{
  "activation": "swiglu",
  "parallel_block": false,
  "lr": 0.00162
}
Each number is 500 + 50 x the weight over its row's rms, rounded and kept within 0 to 999. Layers, rows and columns count from 0. Numbers have three digits each. The size before them is the row's rms in percent of the matrix's.

# layer 8 MLP down, 192x512, rms 0.0949, rows 156-191, columns 0-63
102:443572488533447500536566602416556520528456469651544562560483578492421441489485589476460544475506397499474446446551485471560559467536511544500503538486429552447476546566505500469515633490577517
098:452452473544543564492447457429455544430501516445516450490578485534534504477528547500471407596543604471487461566532489537458534461440470486545440478481479542466614462497512495444405501478558446
096:466514476449523482457515496400384593515522587477553385562509472508522479491619450482486405569504565535594524501431559526512464469453460529532511535579541584444508522535520490475509491516571465
105:557485510482584534546560603452503580583545544526608480469443483550500474605499494661444431476582465460554484509685422510571517498504462490374576484587442464555541526476507467566452453436469467
097:515486510485546540440438536496550459485475570496440565558528423509500524563531533562491588507502479444522527523486524594472534485449427452503504521509509525395433434467448480467501458508496474
098:514479476489422546456427455482407451550524525587513497555481467567449524466477500402461490445487552602370422474409429515527464447522569506413480419461550503489555491465567537435413485498385472
096:535521528501516402578528616532536484464433422572510461517457531431465508492486485528522423548625432489420461527509525538530454565515481381433561523485523458537493467526488523505453519455469541
103:530538431483462510498460517461547589577524492452551552434605570567424482523598419542422500519536481478503433514559502460495495478485557608442496506492419584438485539433462522470487511465435507
096:514452529537443515453467512527499529492447418474481504636471477521513418608472636520497463475474497426483499516443332525427490553536551482544483476583506420536569443425457522479553532403548483
100:453514543430472533440458443482458431532487468495483479498474503500502437486530542462505453472523530514577445460419456532537472577553531507473491556474426411510478561437619475508513530574552473
090:502435402510615589492493612478507504515528478486470471456477515481501537472594419412531425494528565536479476428525556481520509521523427518529485416409456568584404516477574467436450522611558498
107:441456516415540535495451557489501436577520457464547506504450511461538519456467410541499511404566497470556586496587509587486464487459435502504418470500500525481564431600567402567447548473418465
098:501485465504476473575464567550447445458470493551538538409582461524589503441513452443521613595607527483446525535468484505520531616477464544496542534568550527457460524534547458506496447464428554
101:559451472492468381634515505495513437452482458495556472502502556460552550445509431504514558444571450482499463493516512531419485452472540494542594477493458470546580528543532532478492481542527498
111:528488566531530575423431545520554495457567501441356410581426430452534508475573452454443473523511460447569607447563425589478528456448498498436493484506512405550406481510452552506475566568557487
089:512545453544500421529648526494488573469540540516524572522487448473534480424465609597468417504389513473448445480546487449451499510528479550450510441470524536501537570474515503439465455481461524
096:492535390492553501480451525486500519486470505567505478473515462492489497467459516507550446609451478392544577490604507513581498491495447400545544513555505471526523470559541472508503549499538429
103:448543540526545567492522537587496493453453510575450580554509520537507525541499485417428520509447566514510549573540430536567638570408493469441515472443603445558540567430500455373492481448538482
101:509584539451515489413449495461531481481521571481387540418556452477576481592560430345489523565429586490528571504514421449527547505586577514500542531541579519569424571513512537541521483583521488
103:448497499478488480511482602523444565481434493483409502534561505410535413559539518514526454495494477444560561489475509526579481473460467562481415554598338544525533545494414534477486454557522427
089:505557484553450511463462484457416530525526516503482505485382377502534465498622522458505456474530528479529454445528434568565414449466566533494439543483469472517545494439438523495487556448471527
098:485520475566515389532524548499544408518547564503427417403571484462547485468449422516550517568431489547530546510529498474501504500613553560441505541528469477509438538441453497473393493468510576
096:521528536476504512413545522380554526550583504374440599543449586473507517530450572442434506546550560533427484416496497467489379531505461449463464518494509427511457532439613455463449506531533519
094:571465483445479474446448573468596467486506438497428509472524591517482426505508514548374444460551450516533520451546600537543490538423478595458453529531537465506406495538498496532503453538485503
086:538515476545538502549592481461483430422453422503526442566487542436549508544481445488568404550554481481508488537499607451523459513535490546437537454457577596538515514514482531525505450500403414
098:530569528518500476458500445505449497475485433473445534427538479443516564547540486481468681555485443512504532538488467428455476492496535544414554542518465455451378430566504493487473542479494509
096:529441527478516503554431558548563508535471509414469514574491505609451472524486549534528461593503587558447439513549511562513488475404437460471462496455514496536511460448536425448546479495480441
101:509520599498490527452495511555521591477460455505425430463560481408549468558488432522491514626499439449475521491468495533479542504569512492451514460546538420452534465486511514449505548561558525
093:560478491447514462514568455422490534465542534491525467438523464542561485422457491411502572541377449477495433571533507401510471525443519475459424499454551466649582535537445485457532431474568423
103:500560405529542542530534591527576500424505530472524481469505475462449431474538527490498452514432473509482411548611555525540534426505457457511520475544598543526528460563487561518543546483480552
093:511525547568513524547483519383376460511493524490436510444480536565509522485524450456466497534465503427494520497476577526476517478489425610608479511440544455504496446532546556472604524478522489
095:566486452523631515487572454514619525533477424555430517527468463481528554449472465456531564517515480494447559534510413487500391532624442585418496507461519499501490384472543486500429540574487566
107:551471534517484480466470505467484545447470480436500332545517502447475503469516464558450505536538450497537485524450589433408396447498459516475545423510496485600540525345550526409468516465394531
095:588478495540523570463430558493435518395520566459479510408563452464562449530497401585468441492533565585420592587450472525498528443481504474502549452478523542570546465514448530431541544455553506
091:513534474408466434497417533391505504559535571458448408506494498563518593441570537529670540531512485496445508479547505504444524449603521460559545458561438485502541499482452564510450496488518571
100:498447458498548523447519527626461547513488536480381462475438566546485553474568518491618495502448523493531505421511507450523510453552509523583456584471525456491519538531410554449467552530427515